Weights of a small GPT-style language model, trained from scratch on English Wikipedia: attention and MLP in parallel.
Each number is 128 + 32 x the weight over its row's rms, rounded and kept within 0 to 255. Layers, rows and columns count from 0. Numbers have three digits each. The size before them is the row's rms in percent of the matrix's.

# layer 7 attention query, 384x192, rms 0.0956, rows 166-187, columns 128-191
093:143141125134130175122143140141171140186154110183094131112134134168159118158120125127161136083128124134132117121086105161156112140118102116159075113097105051109189159091094118089086116206078113
095:182132076148141112088066107111122155171155098112113062156154115099143127209157093173105134110124103043098149144110105095109106099131129102138190135078161118090126138159145150094102090185105082
092:099090120099143112115072113139130168170102124148084188137173101124086131125082167145133126114103131131080108109033116153118208109095128135137113119111132098125182180149210113154121062126146056
092:132113141113153145094088146118112142139121143157073099103090087094104171185089149128152148085124133082137180159099075100151100109122200109132129159086156119162121135130142140133150087135080154
093:119120110159160110098113114122131154141110135162117134134153153136108100186140132087100145142174124141108128110070119142139203185126157154133092121087124110076148103181094047120128106158090107
092:141162090035100138165086167058134126130128157147217206136149181135139120098163096150176093103127127161163132075105176115149082065168150176137142124117122071150118101156108072155126113094107096
090:156160163085091165122152136131116142150140151103113130109112228133124133163120122132112104143084149166119093109142127157119111092150121160100071141152086129136092092095127055152056145112100145
086:166141141086159107072103181100130138117136094179153098104128140105113179096166119113116125116134148116153152106168121120152083130102173131175148079155124149176141104100140123082138179080106135
092:163145079094104126101177085068128129097154124026092125155097144175114130158190094157166137158142092101144115111073115147131167160151134138124185090110143105174098097104142134123058135133096093
097:178085149091182127134196130113066147104131149142164157117070111142098161101131162113067181114154129159107085127139154135162185170136163128107131106189115146144146117141120090125177110133090077
098:155160138071096102103091112142138142127122166138135112183100109162102100065143138131149157188073146125128118101082139105119142118114114141155145167164057111138116131119088128146142096087144136
093:054168158082156139111107168117132104170152128163119181145133151107170064122070151167085141158116140180130134117135102168123109139158112115154166081121181127115096110090068120098104091102107130
098:182155101128101113053166099146103071110112095093093139138136162142103118170104097135125126104163219161209120117132151112183138129129135108096119148067123108074204164172127123077110147164121125
089:082195195121143124118079138180136135167108138110130101089079101123154089104175097178125133118102142212135063130076134115142126130059083129148125149142173115104135135140144146075137144143129166
091:129163126128164112132189202142128159127104094137126173149102112124119122111144063127141093117108109124151163101089136128052130181078180138109000078138150161137116065085157115148135127117171134
091:126087122130121089149136089120142093153146090149122191163195160163086131187092133169154130150104115086076120174098123123182184099107105173146154135133132123128123154143138138153146132156066158
087:127135095151157148094161165088124201127134136118144163121121174147105065099206104125166120105106125082094149144135146170166156155128152161156158136113143102188103098122130091124096125108132193
087:172117156173167173092130107194146127155114149135142125149144081053095119170090105138132225091131158080115132164098137078141135152133153048095134116154108169170152119131124112119120136127089129
085:103202167139117124165172063071155084163079170153185138122147207132124140131099118151138050153132138159111127151127121099054148134157144116079123094116176071121177145147112182113136146097146121
088:090143089074146107159152166104150103179142119114174141172094114123130111144097119153127139055162150118129045141121178178133116118181131157161137103142162133120134109112100073087164086171123117
082:066151169081138095116097159116239110076076128153110097099110087134117106104152179127120095151070124050150131130108134121124060098150113104167141113135152144111147114117145120170158150101165140
093:208111095133095153062130105132111122077110161159166113138139165154114099125095157109070193091153137160059158080113144134181115146094144116073107165133153141163082151191088160135114079126141091
# layer 7 attention key, 384x192, rms 0.097, rows 166-186, columns 128-191
150:145149147094084106163176113080129125122108122148107161133103105165154099159177105092159144088123098161163101107073144117116153099130105153152070120152113136116142165082141133094140099203163119
126:116107135133055173172171148096102108144097146162076134174140130174135094115169121096095134098122120134120098108082098124158099114124123125173045124130165143136157182114142097102141075130172087
089:151137136121140135145082130138102157114134112109140057121142082126160131052170143174091211132173116091112109140151093144137127177140146118154169175133080105119118117092164136125150112093086104
093:098140163156102122160128037146111106135167109137117146148118100211166081169067132126096172169168123147187055128134125144110166138130119113135129130134111117112133124129206095156101171135118171
093:107105159109137117110131186138203134103134164066172072169089135110079176152127119140081142118096120093189087141135135163086110127115119059129104090136109141209123133109166091180094114116152184
093:154040175168153136121146118108124104108075139127103141119136145090183113166110084111109077205120111101144185132099090153115169090064157100068142132094074115135119140072151096135154151154106143
094:185139119122118111124120095167201160112141127082147162132088108129152199151152088116090077088144090104125143221116120068146095171158143097135133133132155145132115146171127163132144068111129161
085:142108106182154113119117181099147108124122175066119129088133127131104116135124134075154146116136129166191134155097154145066139118123139217115131112119145081167127121207115132053097075128124164
086:127166228107122123155078151215120148184090115131121051155076162143051156083127107084148145197058141140120161127113145117153127132087122140113088129143107052109188152146119127102155115170152124
093:062067154112150138085113170196112123187085100135076073179151171094131126138209096125124115175082126127114141120094134165136093074125126144172157174078106098166081155127133174088101147102129149
091:121090143045117122162166181199137154092134091141163133144167127133076154156095139129087126121152202117111117152089108118140108122119137132128076124125086133144091131120164128096166126167125159
094:148175065116093168113095182127153111110169105173118189119150118108087137127151177088068165097161145120107143144116143113149160152074186151131115110092109101093110124157118104152086133116149192
090:155107102125123086144063159099122135114131090147150122122113125164136145124092102171110209179072137105135154176077153163103143156079127109087131168187119127240134119154143129110108085099147086
092:141078088172066115115160125105166175105154070064078106148114121132105192119104101080157118079160088128111210130124127149148117106159169195171133164123137114129091124143099105133152136133136088
084:113124128126094087091147154138082125133159132119069103132149134075092151037188101190099175117120104101100095102133103149147137136147084122170211175110147130089081149160101150178098135147128096
087:111172119103098101142191154185126117105132142097160125102091163071148183087225162086110105116089169191122161132144155132105095115151111109080116132140145140138139200157133148139110128130179132
090:128123151109125148143190173147111090133116206070159092111103111214134176148110143065120141113116095099154044102137106135112083135145175112090108123135110182141198142136054121113114103179130173
084:125183169097178073177113151123108143080154088129142088120144172109097094106192134116047069157144113147125132129145128128139179142086103193118099164170143157125132124160115152116131125136113118
075:093118101143163099144082101152076194147086105136149174168081098076133135098058114112133134020149145092188141139126136119155162098101135117139140091079100112151118086072128136129166104074097176
090:135135093153166157161068140111099074094123130050117093063172127132086161054132175126070173154110114068139180083168154108080126165154155141135132192145119108083143175122125150164107156088099105
093:150117076088117132105170091127122193106163131142156206109141155133138154159162106129067117100119175144146144160147096121128120165106142051117109101133154093117167172168114119133185089129115104